python train.py --d_mlp=768 --activation="swiglu" --norm="rmsnorm" --norm_eps=1e-05 --rope_base=10000.0 --tie_embeddings=false --parallel_block=false --beta1=0.9 --lr_head=0.00632 --decay_fraction=0.832 --decay_shape="linear"
Each number is 500 + 40 x the weight over its row's rms, rounded and kept within 0 to 999. Layers, rows and columns count from 0. Numbers have three digits each. The size before them is the row's rms in percent of the matrix's.

# layer 2 MLP up, 768x320, rms 0.06, rows 92-305, columns 192-255
100:471479536480456485484524438443437494475479534473514475530477480562442485561455575390520537517547480465540474479471416521522518465453496548482520488506513536482477595468441512502481545521519454
097:441448506482496511523437455508478468497525565439466588522479479463481471459566521505488523560475484544592538479500502505474448460479565489449542462449476506547527461505575464533556468474498511
099:494517494498436446532461524519521503529575515454504439410528539483515481480503500508428547502508477513463547443417471425548508458539492491520548528546446548553465493449479493456517420476543457
100:474499548525568517517497528514437463478482506426473538544469471508434543418448504585523554454538493445513575407533462464530502449562512539487541487480423580496548479491489488542497536520502565
101:492486492593559479493494539553539414425411535496473514485534511502506485507444491391529450426495423481496497522563490520487461466476586489464428504502481465540436467399536480493475536493554540
101:553509489474545510478477452473537472492469487510532485513557551587494535535561505449481516571468562489469436438525477507504381509473559555552490538471477534498493499485533483486431511431498528
094:507500509426488507512474477447535565525442459464449505433521513500501500513529564537486446456471519484435558540504530468544492477580453532485496493453590467442399445547526497442519540497530504
108:494448491439499479501563473515498551538515506552487500469485559486469531418486504480475524514533541532482547475492506519495457484521504515542414461610486484533490517425577501524560570469437433
096:475566479604456487585464546542541499488527520552463516473490506547469482524503446456453463507527498478479541513489498468441477471443518484517502496540526556442485450450418449562542487549514507
099:533608540477496480508485557511468538573492542484510526540533561443510460476512553452458515472496441545474621530494488536494504445466544410471471487561521463424525471514522514535500479471476486
106:457559518536483512478518550441583524521552552543561512455494488464532511509443492511533497508570474487515503522428503540529557525476468465421484469507532488552518464516459546532478561471494502
097:414544509514462493502538525465575504470530527559536502527527527490558493441572578440481551478507462550527605541434483505497501532540454493481463459532472497507548484501520513483461546495568435
107:482511490508557445391552473523461492502459537468561519464461544445496478498420448519484515458551465491507443457510533520523486557499499519494542547428556479578421536459457508500449499457404491
095:571466392520529484568522435479500506530517561499486476521536538456517556509563475463464464522527470497462513452532502490457543435518544460553525570446518447515496535480547464549526447529591484
109:453491440490558579526536490543514511447536523507451548498477448450433476473492459512488544563505427484538518480537530471509453500505494434485525470502465490424530551540483465402594538429450599
103:489510563440516545499534497493441568509517435583518502511483481484503513425446509446544537508480390467482503495536413468507526487565484514442576596503534484490519542492478497522461425528523545
097:525432486504508500486531476556457543517462505360462530507474474516497511524445460497525442466497463536523515508447558502535523522515536526499457546480487484470506537495535441457529545469442514
109:518520500521573523527493534483479630537484474483501461506485461526486468446439543514505611445438554458474430455541542518519471497418472421487473474519404508503481435530535529534503463477470484
087:519486507486457495478474529477515562525484486520544393524559441487451519515538533497469450514565478510441515489548560483476458582509479493561521618531415510470503478600501470549501507485511523
096:516477543482458562532473443537571586524460555492495519499572525507510515469466525410534455519475446509415477502457444536565512564527581422521507452519480436504482508508458510560504484501526542
108:571468442450489464455559503577464447482490475507488468485528476488552518481578475417540476463473523554525473529514481549512519522467411482467493607523473488548449517491564530548489498552516507
101:522520464535542581531528504518420507479482527477437505545523500515483537481454467476452489550505478495500543488460531472556504513498520525546502503518473473504483472485498417449526511546512549
103:478542505545513453422503526500563516508467550512555488426485427489455464507475486470545563423440495555395487511511473506541540472547522402457532485480552481505554473448495498482488513476500486
106:504481482529504431488474473490488503489526486508536521481462485554462508547446531471502545541476477432507412539489474495537456493530517419486534398361458547458492496481518512463538596481480491
106:582466522409530466553480542480494513528445557540463508535458505541501475474495393585422460463496552507524438474455466514393487518525515535451561506566542486498458436472440480510583509475504469
096:528488488457530528520397489522558526425511473563490436542483473436489430458489515504456506516459474491616560478510509431476445470519429527476499570512587525431554453494499447559414548540526482
098:481537571481489452495545572524525503539501513576564517511463488487460550546446489467475508452426504414500538508488497537501474532432485471507529450548584540488526502473470530444473515486502525
105:447504510510529504503478502523552499450592531508438511521456472528554529485548551520530516466385461518514476513484528480462526532534509511496494595459525487555478562424519450511590489547434484
097:500500550480504496530559511523505474538551450588457521458489436510563439497446485524495460483435432554531505548488450533459475462413434444477603525512544536562534514557570491539504514458471460
099:376476545533491508492540486456468505477437471541501539452475491553491509494523564544462511529489516518445517561517494517523514542499532445433506500480557490397463536525401482563490605517489475
101:521530437459397503505560507523508469492491510528541539522505529528502410475446475490524513432509480515501532534522545512467538449494499458495525451472453534523460485435505519510514516524513483
101:463502413523479521503515514491533547453463498542539561457509487470397457502474460559516426540521470487440534471427488474503508512474507450415503490490465516558499419445507454462560482507478509
099:545497409568515520512491530534489456417453479473480462477460447471472563459520479491478503469417487581561537566511494444518467537556483507523496503562400499490521507544494410521453564414562514
101:471423470447503461520532479485451473524498543493453545515494537493435512410523487539548478573483462518487489452457478471551477516492520514496495455522505464475488384508583516480452508485521456
098:551490462532481404500509497517557454516454427525497449517440521594487484473552460588483500499489537496441533475471532516482530532439499495427533528518516524486509518558498493541487431483516471
097:506502476518512584415499546445553556514520500444440529563426523507542474547438492508491467432477564474527508558453475518514546446556527523437546477562512445487507460451483506422525464503520503
102:534447548510523468486497429436490507472449467520542518528446453537543579556575483539508547493434533500612453488547530506494448514477468522572547502472497467474457511556518508570519504533452583
100:429509468567508528479477567490555520498506438477514568526490451485459490516478459563564511493500548509515523511495440634409493465520508500533502533497499491470520469489477424568522483501516539
098:458504522475446464520541439453448568522509506507444470549512444431545550537493468461446467492536432519452444508534437521498443485381538499471515461535500396479518489438492506495453487503490416
107:547537465518564523526502445589542453476457441460446460545493541527473482520551569555446482453466484467510492500495476517519545467486490395556478492431519496480526523524478496510476478508417523
094:465532506494496454453585474475522548476517491528495492533526542498522513488507455371500509521483433540513459425511434516476486575536435534507519476482525458509522528454536464565516503537561479
098:551456493507508489475494442520485456489501526465564534488457477579471440463513481555500456578464575536534532541515429520555526390554483546484486445456493480544501486536434492512506534460451513
098:455593436553506475474491479422393542514542504559517516444448464498472511513487519521525425446537462510512464526525414556494529499447443552527427490531511479463421537507478567556509498494534528
100:529526507444498509482443416520464523586455501544550455440503514531493500445502441444513492523463458540465430516436538561536461497519456462475527485551470486589499458433538592442434521458506454
101:505555490539485416528486472537490543454453423497520526473501529529544477540522469562382530445559492492519453519520520538477463551540507461594459538591502511508505467458515440560515409556517532
103:506509548502505504591548510498529548504423488475510516502454504495419433483531483524534491415510531546488527487547461470489564532542538467504511443520439451459482538439536468507540477476513497
098:528489469501453442555540549464478533469533534526435517513485493460481509521514569505446527399448537486449453563517443593435476511476529451574530468550526411497518558470543488511450557509439504
096:506495485448501519432603495473448454493390484524495484486524453538524506583480469532460484476519473487500465515458430534561512466593497497533496513478538466524446531450519549532497506559479511
106:495559473504532582494472464545487464532553523412456541574499627494472465498481466485530465484531480498560466493449584489473540530533470531554525523517504529566474588495512587495591433444520528
104:492535592471475482465517478524497543511517590441505523491505459528512522556427497531559492501501480490454459509587540528515444521551469553505462487505518464493498426486550480491528550487543432
094:493504541476539519555538552497418491501459540519523504550489506502545558515533525481480459494478483473491400473558495453568528460469532473499505571491553558492505462538483447467515460430508504
106:474567437519523463505466475454522476526577521542538464462452537439445453416551491516560572456533524469507468498457488469516462452487483487575514457523417512475471481495487517550531457438583526
088:538437462597538587547437507579501511537459496577518511500550459526520428448525483441518434539461506511544450511473486529489484538518489548505455466487519557497526477510524539470528532455465482
098:526510513495477520489491511530496575517466427495535486490512475480476464440517553473497467458403439500444596491433468539402504524520464429467524525482543473512470452581494543566442534492505514
104:444475519489445453522491502498489443486479501492436475536497521540580564566495438547433466417488527519438549511479520453473498504559493498532529452444490462534458490504545471539453449484474577
091:450457502553471459436525433487453502559450547486607471422449441505543504585485569521462469539644517431577444514548474431533534526561535488492470465534562478473452557474517432498507496512495494
105:535499602421499557513485528494478544494520506524537569549573498512560548538538470470451548532491433476478486471525450456441523538501574531473557521544487518517538574538493470449522523459469482
096:429469529502527523577579562477487544431496473579560550496537488450523511508568501563487608539532434480416484480489465538455484479536498497516548506513504552460436481467554514453403463533464537
095:553498509408520467505476563410484526540499476546548487470555532479574481488489460502493453449501442512507500493503499554538441487428582492457547582546481510588504504479501497534523499454508532
108:437474518502468544419525501531497572516427489491461531502417437552560458451541510513483551450513460519549396551493453518485506521489526547558582453522572464495506519492517487477512482524536498
100:427519566499501508502421478407497518459489455499527476494472493562564515523472416538527438490482511522472480605439446500510498497403532511554505497498514501505589457548465469524520444475534506
095:494488556489542469509492443485479499508544565441544459572445519505431485516505434576544520511453546533474516459488531485485480508506495545410418445521506462552483467415536498464503544621438490
094:495489518489542515568535531526509485498597478492566464465501450418508499478486480447449522471519510521563515521519471399489523541492515511523452508525476546524531462466521551536515575455453575
098:529465482518504449562488574553519497457474474532445448419456571548501534589519559418470595484529461442504417540482464467487512487499540484535500526562542464511472396536495464545514513427567448
097:521525492483554546500501498451424456479443466474471486571550448581504433468536411522492510514542452500485460479519520522456529528472532520452470536463486478466421439504561494452481473521478539
106:471481493441560466473447489526460541499508496516516495514525469475544447568597571485490443564462519489461511443483544577552542547502515479510471459550478438489505534540514547471512495549492537
105:473494509499528476457468556471551458535481485496521414420513435432434513562502493496485494453562524566510537438513441487410531519472443533472483385433499480493474605502465495488441461497446478
101:531518536509543560505559513554478545539538530450475497528472564472424509547412544478423528447555518499459540519524535530426500538499466534486542526456541536552493512482511506536431500541523479
094:443536443479539518527480461453445446466470518486512478504436572458483533527500554514446523511549477541495526521531431541472562536529518490509526508456498501495512525504511520365472546529451491
087:482511476531463489526495545486498441460544499454446515572524533489444569469457435481499530497481482517384511471495509504471496451522467464469469510505466515548520529533518447518563551554503514
105:461468525493486543475450564507553482516497446488512450430529491489443515475567461515499581587481480521511513475473511548540438586515563475535510464515435510518421505487422503533499504515508507
094:499552569502471535504463479493523551518471507543481433447560475484553558447433460476510609528480477457476528514547449487472438548531456553532529569481525502496555535523468501525541484511495470
101:435535527466511520479571508516525535558470535487453492568527521484535505493482484519419455548467481533487491415465491545536465551483468540505484553481483479504487465456581445511470509517562586
103:508478508470478526549497475477503483549560483480475483521537520509534503567568503566478524549460571520400496577512575524517508437451460514438521460440543482447492481465497552440490531434499480
096:491504606488447496571508543557505495529549474459546500512506572493501469524540494542562511543480514557526469488474484494491457438526519494502485509443465489465490443450540476518457482399499483
097:549541531561468459463474548551564564501514555418531468499462524441573458537531472523413535459479499530537397512496551465533477470550553530506456429538511432516459528454542548453484507506457467
104:465565455522521537548466444527480511473517534532517443535519457526574405429500492517581555550503452480534453527495478539514452434545523535473439491527492473525517510432574461447579545529500523
103:458484475527573480482505419507585442466566482477449463506544509466435508445455458482513501478455467531477529569567532514546559482527542457524512532458471463483537487473464542434476434551527551
107:458588517511434481467507493485533486561433568521482521426488499491455576532498543515519554518526492482539555467465523486509503538488535576481515558478532545533457545533567480498464560476537444
098:509499535571479523381493487548465544496464537496482535430532512486559498527531543489539543560537484498477482500589566560546528526488552426524486542486579516519512467495547472517506494434470560
095:468519498466511452538462431493397509504511481542476561517444483470449524519470422497558476552491530508516484469538461532493466480516520472509537531465437444457484492563473442476498509480488526
095:516545515440497560479550461486534508516539435521562578409519531510450471509593521438583542428527604487473484528516483578405512600524503454513491512485504502507548531509505503528620463524479403
110:520464556512483525528473514504502506546535545509582484485487453483546567421502504461483504456467503467521523489543497500484542453456507512444417562486515503478516468511531498490525568477474520
102:502500532487525486530495494478539558476483460531519422564564458511451427560474506500459483467498558481468531536526558498528456573444534462521556456504401521592459541470510472496503529412514535
098:518536505467383577513523518505477413469484551530488499562557506500483447489538504513501548509513530472572465553448460503560560479511493524456565504494515480487466465475496470574499515517478463
102:411558519512425428538581531461491484518512534409424393529551520492502514471542508566490520484536548578451576537471418508567483550521474497540497514527484535439537573526466482480479536465518593
096:476455541478506467463393499532546488420531399429441519554474440481399520491487577454513480555495518538552504517494464530566468490483420566483456511542521524449515495515520489509509491535501493
103:461524440493529435609443460528483535528525520620524550513482463552491498467480533480496519441432445465503546568424504525508519423468473493513443482485489579487551562573560499493512536539545527
100:532516594512616495521507534476486639510506480548552529491487510555499556511498551496486446483459515525422508467548513558503481469535488475540480515500527543525503504499537500552501528546501430
101:588465481446581515512500490539525486573439539430515463465511518526492475464535503586480521475513480531481513491544489478552539542512420508479447425469469503499521511509476503489483491552473492
099:499430554466590480546454508552483476589606530449531501513515510483465510496490453467546437479515464437524503511483495497521512434535501479496435495535513587508476472469528501447516451543469475
097:497488587460512506475517468528503472532438478478542474512545550512604510564485573500515585571522432468538512450517518459520403527498577516492370519512489574466473587475484545512533425507467492
106:507513500489510497510480460495441496517464434446536539517481427503570460518454489454533505373466438489458574545478468426457476542488498514461532541459514487450483565502551468523517475472455578
106:515504532534491482418457559568530511484528515541486493433524380504487522514503458504524500483543526543583538418558465502539505501483477537480524551589488532512476534457517502474517494573468490
098:455497493478526535478502463493453591509509464453504488513511507523555504508490507540548554528442521538459465477524493517467565459540458567537561489514470485536501535512564553396458551509533540
102:486552456456509520531484490516448457506501428460499545435502534515509472459474521516532526498522501515496493527529509539510473521496537439523454460478531469443524579503600517414471511477469473
103:427502545412485562457539440416556429573523487535528592552486537471565567461484533563464518464495494510465462474561457496456536439456526521519504463534540412491483550491527509473489491557561490
098:550475517459612505496534531468465544500487546448566547482503486466579495503502457476441488456486516439532485430574483511503465430535526474524460472488555456476510536409525507448450600419447532
096:462513466467469526563541508487523481496472518534412455480482475469557524462576469423531535520424583556460527469480491470539466451474534510481438544553449491496414583463491545484509423534475415
095:453515507509487543508551493466509494481510545456483495454478441495438480497519536441466517459511447535463517564487535481498555559418493505479512473527443436457561478494590541545467511540581490
100:468519438495470430530525482498492567454455487476516520528494454587506480475463546578525465517444542469495517469440462520485542441502469524490543520445517440544476507507488447502538551608488528
093:486457596437490553528431510498537547497458446488541460534475425570483541492475557425522508444479497462395484476460447489526474506447507554500518493442505433417529453515461507470476496473431593
112:439508423446521527482478531476470399539454467534482505458535541508472441458483448546489517528500442426494533510485460511464485541480512425445525511508494508477411487491496538495492550441457459
091:523543460521547460531528517497451497549522563513419514463509542497439460473507489503562508522473457499483473507472567490475517470522518504453484430569489470556568499461492482526481521503532465
092:488421539510493594498512513488541418528506520508525518516506535543525507514503563532549495484568457506513475600496544455513486503591510525514472491453441401469552416485529545492564498413471473
104:444533481500519496483458512496493485492531569498521498498486531520479491428576525449519565537463552498517580508417411588552456351448507528470509545489496541503553484564490507454425554546457534
105:502466432527553536439423454605572484407549528445551426490444471456580510484479558466522441493501462548477478468510509470533533536595491453525412536476446498520495458490514494536480481495544570
098:533511504474546474477528532458525507457525476577452504501474469521461417490474455497544493529518510531504465424463527483508421551528486570478522526470479536503484516501477557465528468488445423
097:474504564558548494556518485547520495491442511459492512582517484480476477486458497484435498487538455495514522445473400530493513491476525500560478563463453605499492489532466523550495548485546577
102:544588498507484494467559531511538448510504502500533537447509563504522477442450531472578517523554450538566512513495512469502461511510503502472474477507542457565517473516470485532456490568427459
102:456446520505418553519474448534508383506509491542495510459455516551510543459526511534537554486507493444547510395513422439471454481494442467517501545468516492510487485541529571493503454541513500
098:497526491564519470498488511582471457518478502557488525485556388495453453486471443494509456437498573563522537551421540530541449534544454516483533459462516514580578474513429515556526527543499518
098:496506570552493520492480388440514557571524492462552513517511469503494507590508537525591532504537558557448490504513577543548488457420493483580543539500551509527510569439519503506507478495418532
107:537433598483515478533575520592514523500492504515526529517498485557507486452452510539507541490503549489526444513460489442455488475522514477469508572481495492508546489436565423498495436520500400
095:451517573556495477517532551471451542434432474523439452503493370508539439538532441482450452477516481451462494522501499517528485541505520524494575508486528598540477507596543506517466523500509534
096:505491526479482549542498476476549528494510471467519532522546551485492501421522489542566526557418458538540405451528483553507409503490559512469432535544524499469511537365531539497468466557428492
099:467500518534544531541461491447459544500481493498478504526493431568501511513465525537448564391495486534507548535478536441454481487439467540480507599515472539525456533499500411529584502445530541
095:480551502560453490525549511474441521546530472486483490512512520540427519454519440450504471503519501468521461457513484477536530487426516482542406497513400473487477485502503557463503441487519502
100:539472515484503530536455517531578523559479531538485455485491529499469475487555521560596502545508467515474401518491508493515510486515417429564549465467460451484507413473513500544519514539558495
102:484469413446506495492485462476473472463504577525463528509441497526490511533568432581510445566521581417486538458507523470488474499538441523542462492464499498481517486488482466527502516498516442
093:538538503500533487473482469444564475508533495556514554464507519515497453568497532488474448455520531568463511423465501485477446550524476502545559436486370470470512470450414511471527541472392503
104:475504534500576462477440519522493462524450500507538473426558535505468538509480496532491421475442528463492511570489517515577477457484522431498500491556498485432549529540535519496541474450469493
105:437484490529464438474532529466527459520535598385463466468510508497523551420495479508580514523561520472562495453471476511494471582530411472451520478526469470540473474487472550464501466551479466
101:530549456509437481501537550483439542477498528576493497502455448499501469486521482457477505542490580551451485523471570547518533485475446502488424508525523518557498505511522453528576594446429441
099:542527524510458520510546446475484475503502456515481484533452435553524512527479407489525516456503562470510477568518486513469520529518460439541444527554516550442450532474488453579596510505580547
099:537474475462452545525541529492450505535614482488480505514533510537507515471498549467480444491491509494441474473489543487540504474494507416529506495508445432494483463525522522531474490479451538
099:478474480514498529469484523573533481543535513485483578529482482496458492504506484539510474492606456494536486571522464530444508462478528410484520437516555478540495488581524524498517470470482472
099:499504468490557429498521533518552487457485448436464489480548550466535508438452534530518467516449515546537546473539549506424489568521501553523542499498536455470467580466562429520487546452504477
101:431569493482519544498509593502449416586449520451473493522539494500476460533529475448419464562464534501546455509520490507472437529565460499500549541465519531475492519553555533471499516450514456
104:471492468507547470505486513508491472459462435550431539553512531468522439495457448527501527475481381528513538539498581498498524542486530544540455534435483511386434492516436527516474505501477493
105:492500518436484555448548561426489427564535547553524423518509458461499512494569547495459555464526521504497501536525543578516538535496527486538520542507395467510561488437454590506548587491494519
104:539513535461492421513523511448501513509515489465487500471542543570559558517533473498534453470561544483541484606471571479518513473513468520440544434522499575558497495534479447512569478508496520
101:486481528549473489453454409446510508456503585463491492527438475509528448428505544526565461566491502574413490544467486474521526562523541492559524563553498534506495544571556478497513495601436427
103:483406534475521526472505466434445501555499493517514514493510529518489443501563552414603595570534526525580522544481478539504455492483552429529513516584498493519465513469559531502495465480465466
100:587507476539466462524529479592521556603441539481474465490490479545497415525544550586506540522539450539471490537456454548555499559483461519505514538512464490569559476508521496492444448480498525
096:417417457411511535488440457416534540441511492478498501514524513485530375471491493471452451531526483493517502438531512492473533582516489525446430521499504446413473468482459506550566518454493481
106:564512536459505537548484562535490405501484517507531526437449470571574557483492507413534537562460502514500493497521539456580457559443521523524522442530516506443537494466471495505534538477502467
102:487520501501468497508512488510503568520468469479502550512531476515524473527452541487427575555437554521503500517603417505468528508460498534503511495525474499545468586557463497541510474520482490
098:536497592442524478512531489458412566468521541427514551509483518431538481480456507561520455583513474458535568447419535513554476518524494515485520550500601530545467477519485458536520516518487456
099:503523473489490528470538458481470511532523503449458484487423473506496508570499540479491429450509476456514442566431473509485512480526525613501464526501434523445503528513527513472474580480539463
102:573460492529446501533500565475514494511495485484490541467456525587499524468572476500462494501455533571480535484530568462515547455536496488505490514563523488531523447500469503497499559544500476
101:544454570593458504557542539517548523456464508518423448485572439416556538446460584486504464510493598467509534546522482490464488514531452441486500410570522480428483456526546540582529531549537492
097:474484495557526455474545425527455482427452527478560455479480447502532478495494460455502442540484529490480480529513559594493473512509482545429553476456523501509457539510488503512518444520500503
095:486514481557471482493540585462523504528467510530474538484490536514518519522585534496502505527530475575531451530522446480510597470522547535512476470504491431458482529474392572463523474531461488
110:501407517502496558512611508536493542510543466472492450484575500478524460430530513510528548518481464448506457524480545473495452558516510468459538471492451491498469456445483491510552542456448454
094:512476561489568443518421502497484574622447516446489444462511525517553451494494553493494488478490422533539479469455491440453480549448549464501492538493512491466468537455524497517492468477482566
094:537562452453466425532496492441451516551477486517550540563449538511498493554574551463470551502475445484450493405568509523531544483504517494537469553441426443526532578478455471526496472452460543
097:505468526504458542573587529492546514489449440446474520532551553472573438477443510403408484400509543494554503469516467521464562528563443490479533440479476581458494535564492506543522529497481536
105:524466479555451466553477485496458534549524501517501529526490468588445612511468512488519438514454510482489451475496541523511591499480471604584502520568462461500507528444420540513530508454494522
098:457474431413528523504429506443542569552531527580504531513459498516511549529460519435528509480478560465524489486465527522510533507474527487556550550504463530531550555513540507546473515527511416
098:533569491557520456431441460557491513483436396470473451529477467496519490463435521573498455557569509528467445473522618515518533512499484509517531586458491563557561563543543521540506415481494526
096:475522421499435484499500459526443458499511493536509510447488472555546452491512460552561445471453481521506533526548460484523505517471519460535492453518471535490501556566463551452485496485490497
105:499569499569448524536449455471590496551435469507563473496510517502552404416515499499530551532467463542558524446558438417473483487498500479497458409510541475577523458491533536501537498493448513
101:496458498493483553488462502461517564535480448510518493454476550533488455478478477473539494503528525523477540417512488437496513538532563612499466510472495579494479503502462453534490450438491584
104:471556556535487461530525513492472508560493523516580535375529448430411504540512450460625507477512476520487508492506497527557474551576490511500532488515412468471513545488468608484473458482499514
105:545534480539487505485533545539534465477523499594433547555449456480497493523465458493450481481578511477502491549528495472503499567454518554486575542436495526488487477532544524519510621496514560
097:495507533468539552430487460471493511530434533552490560508549465476383529522511491497470506470467443513532452496546492556445542497510499574489496508494506522479495520533515450528501513517528537
093:496507430489512532582536504423467482567535504501435534453456483521545467461474516512521474530440602533562579488464527540465523500489588490503504518462579452489512408521484435468482475490459490
105:482528474525470464478502494537462484476519528460492509567536489480400485482507492484499525500500505465450539526529505477604515473467529501485454522476526533499505470527532475517519487532472441
104:569481485549493541461499534452506514537479576505469506484490482468467501527453478550531488563477467493466522566522500452516403516525524475476474440515445507462477497490423515484504484453489497
099:519581506500541476516577485513589420458540576477497544434487553479534486524466518514506449562543482476518527496485516474478507518510526500489476507540419527507408564519489570513515479564514492
102:510458508401519565476477539487470581581525500505561548475432503506522487505543472493527530438498485498532506512503467486518454532403487525521497497454569493447466526584492547504473561509505524
104:454492503493495590535571501488555565561532550490502484512469436474537541502497535545495502507522516516439616458529563459509442536488545531445522525480385499475480453544453421565499454491528555
106:488517521471503542451487486479538397417555491391468496491624528507507497467543572509489408477498451584516524496492550494505548518524424551524479491510515534459522491558498484421516472517453456
105:455516387564433492518532531513463526494478457509470500517527518487422484472521444570464523493471527518430469561507486443515537463538493519490507548557504515497562568542538469531494501535519463
098:499513459531537496538526541523479531463524573441438549539483555448477449502612434507575466481515502597468464419564517456494557496496493548541467464556484502459533606598577535503511479508460496
102:486523460459456494535519565573541552473484503444497493545495475520541469484493501477445485509464532490490512505466536488505515467528501501508501533478456506483561535530537490523531531488460543
104:541488540461440532496529587494547466510538506564477544543537419520496592552507500487491522489457586516511566570504492495527544495496500455505546487529450572486480513530550451506460504463498553
100:504513488442485449418466515506496515480522448533484581445564478536510437555503479507481496462502535443503479526504423536486468489472480513500511470501500484534485487472454498464488573568470533
099:459497506480481488473558525476533473576521488458561479440545522475495523497511548487505549584441499445538480531467444447455494536500506540474514476556514556448636547479463559489492488503553527
101:478482550549523476474520519526511525575535479509456488522486549505474480462537472477518541488499526387543471461518516522429500478442439477497524532524543463517488508596468558535527376485439469
096:484477431581536432532554552513511497463498477563574469564531527488457537532485483488458505445500496554534552567561442539451486430526497510521424473466472496441526497408472515469432479460557463
098:485580470450476451529465513556546449436435479496501489480467491454450452484505468513469432536540576525488591542505477484538496510433491521515502534473531458540520560509496509559539552508525483
103:499435554525464421448430465491450423526541455544447497527492518500531499480580531536519502506563577520477542465531442456598535422546555492416487493472565508479502513537536456544470524488517512
099:458492515468509503452437433461492577435490498523579509573487483540524578487496523418525468504516492526504529444588543433463492483525513484530421465511478477565453515501555541491500545511497489
101:500431410459535554424471577434483538583488501484530492513511535421531548469516487475517513547502407470525508543462469464518513544518521568521514463496501490473509474478537503447502481511484537
095:514546499470465529433469520514495422528527469489414505494530496585452553443459485507470532561460479474407518506525536516467497537432516403530447551447532561555442488451446493493543468509478617
097:454517440496579532443447472503501484508501535472573517518446491502510518469546506445564423585442531507503550446547503462456530516433458551448532587489482542499553524474498591500531466485509517
098:486496457496543474545554487517467526552455558441536514480516533469483531459469423495533429497578530423510520516466560488515505503468461523459485471492521487504532539543472543500519586444479473
098:465522498468544540537413523518474471508437456470544472586544513538549436534529579460450544445477460588549500488430528494498491508511479462472458522470520510512432542416467503435525492514541565
101:537463499495494509514529481523548519542552493471548556532554512513494472475561452494565559506456507563540495494516520540473519535483484486468545517457478503543487581472478434540535492572562494
104:463461422520524530497457532598456558466457515478519590487500448466482506545476533454461495531480364504525476460518420509463505531535497434531533571555562471505500511500513465482510525493488540
101:491491520535489472519459576530445528530473442536443458499500513498484476512417492545559481503488465528484514540507475550541517511492438462531558591457504562433559505501416506541568464516506544
095:603553558579463524484462463497434480550486480554557459435557550442467452461520487552488508473471532468526500451478434529557539450459557546595485449543463534465509465436535565503498453419591449
104:482511497558440508531469531578463503467575497507454520449492487512547486532444503523505571441548510495521455527531504516468540450514558531502550540479516475499496483470537575487489444425552506
103:441489479540550575490499407538500439473494488504473483564496535511553544487566473521505571509490507478565489520502498534506528509484504573534530515504504513533423477505508534466461441509473511
094:516560484549489519434423525527466531412485494532458624535547541464502513562425492579500572498482525476499538560569508574451477561487525447507426479523553509534516545494537496481394545489474486
098:587456487523532475505489539551535563494537432521495498551515566482503510543506535505494479461524523583504474414512487471527514445474481523518557450517423538402474457528517506503509472444530444
099:500502505489520563572453492494508515485486526484458506531529499539470533535533454618444489495520512435492465540513547490484519485596513449514430400548547517456468527456512521435419534520510467
107:500499488485595459482440446454561496463501452539492568454507526544550467427475498495421584517546483482492523501516547463593546464461486470471466502554513504499484472451498545487472452498525508
100:512586537602523479532501515524548524537473425514559415466483492523490512515498516486525538514559555497562484446541460516521505495529496502588498463461515545526551482525444508532522521425506544
101:434507475547535488537477569494454532509544508512461492463521542476471485525501508522618521569504487585395527482482513486481522439562528499478537491497492549506435521440500536417518506435485458
093:495462473493599561484562492477436544544482500503523537467482528453508503552558486563450529515507521524582536565563544465425466562541495511487502458442414488502523517536521496543511533522454540
098:534471546501471535494504497477513525481486503502463544510494509412490536526482572491594457447475466526407486506512496510489529506570464434529518462525524416531557464534488544513507536532566485
101:512550429426469522542474544511469490589493496535491557464566513510501513522501495448535492454568524518521503482491528471503502497432589517492569524545561479555503487502447545484482489441495528
104:469502525474545546468550430488452481461557507467448477517540497573451513505532525387493403548509509497515502556441483542483530521549390452488494459508537547525516409459477412506446559510505560
104:530523507482501501557504477485442512504556481520528504484527515503531519447527515450490483516523522507490510493445503523566438512513482494464467545596473476517490590517531499510574476422533488
099:558553477507447469480554462555448443449521559452533467554507528512542483502506509501580512475497487473432514548562497469495526482531415464557497543481414513454501430443514479578552540502502455
099:544538535468561531553448517522441478457533572492484504447498548517488491533497419461429527437490474418540516435476533537520501518576537463515436496515495573492499475436440491428520551493506535
097:475575474517457567476525520499502538568471476433543484574483558473512537475471530479483498488517503512471497474522501470418454530498561515493553538509536532477500522564532536500482513436542498
097:464497498567489409487515609550476565448462521505519501542470520492427503543475510509412499415415499504490542421492593477509537421467508461447544523403537529466468464481503475523454499487461518
093:406493498503521488490410490449488521447530583506530436467531479560428467543481500475552466572505542461447516487515519489467517545535497514522551447498458492490517479440480365521580557536521506
101:504480520540500514505468547475471450503580448491516433542544463496451483525473480543525536497496523449452492515566520565633473471562492557522529490453403443506518514541510460495489510504531476
100:457505467545498541526397484534579503522496483528557511533525513524535448550532509537482530499464511493451466480470524524532477524547487521424509527466528475500487485507489526472532554423465543
100:438508557547557575476440499471458480481514478457547506516485536435475515527511493482543467443522571501537390455496403529545489496532520552501456592493515480612492472411548503491517519476574522
100:484507508503464434518557477456577552452490519468431533469501533528519586475541528545498488463470460501553505445449479518528502516455577490472497519509540430516523529475522474530508481468536536
100:484498463559414493520409519476595471451482493507519513537456494480517500505455442408502447509527501451486546418520502505496476508528474502459522416454584437521471515492491470509428491552496509
102:497498489479424489451513523481516479501498512497437515496500521478566547392469511450545511451456548497483521470479523482498426517479501501462501595447385441438512558498501501537480566551529515
110:489562546520455535516488491458480538465515584462438552456505468519544506480420449540468498447510498583496481533481565454533520516466538495529490534505492488481549606472537487491512512577419429
093:475554451492544508457552512470542553529452518507435519545468575510508442532526456513533526464596449576503448501485390544505445554550443562512541541486503477517482507456536554525518471610483520
105:536481480426428459542513554530545496385523496572526485431591513492498456495515515529472498488482417485481487544473526499476494474594447505543549505490487504466514503572486502451526533475480497
105:466534509476520558448542484552513462455503490481461483576465472470490509466484532509465537553518435508534511524443538500488457450521529483501501532494522572459538455525454470462501487528472485
097:494497488597499581509481437486518533499558471458492535501523433521461480446465446544462416481503563478467569464498479474518503438522457550535489461589487483507485481485513488540502484544543487
099:473589488524468488569440462522461506491490516522550480524533488508450536513547462490522488470540479515509536564438508537502491417495506485490531470486573474462526539546578555413534492489517436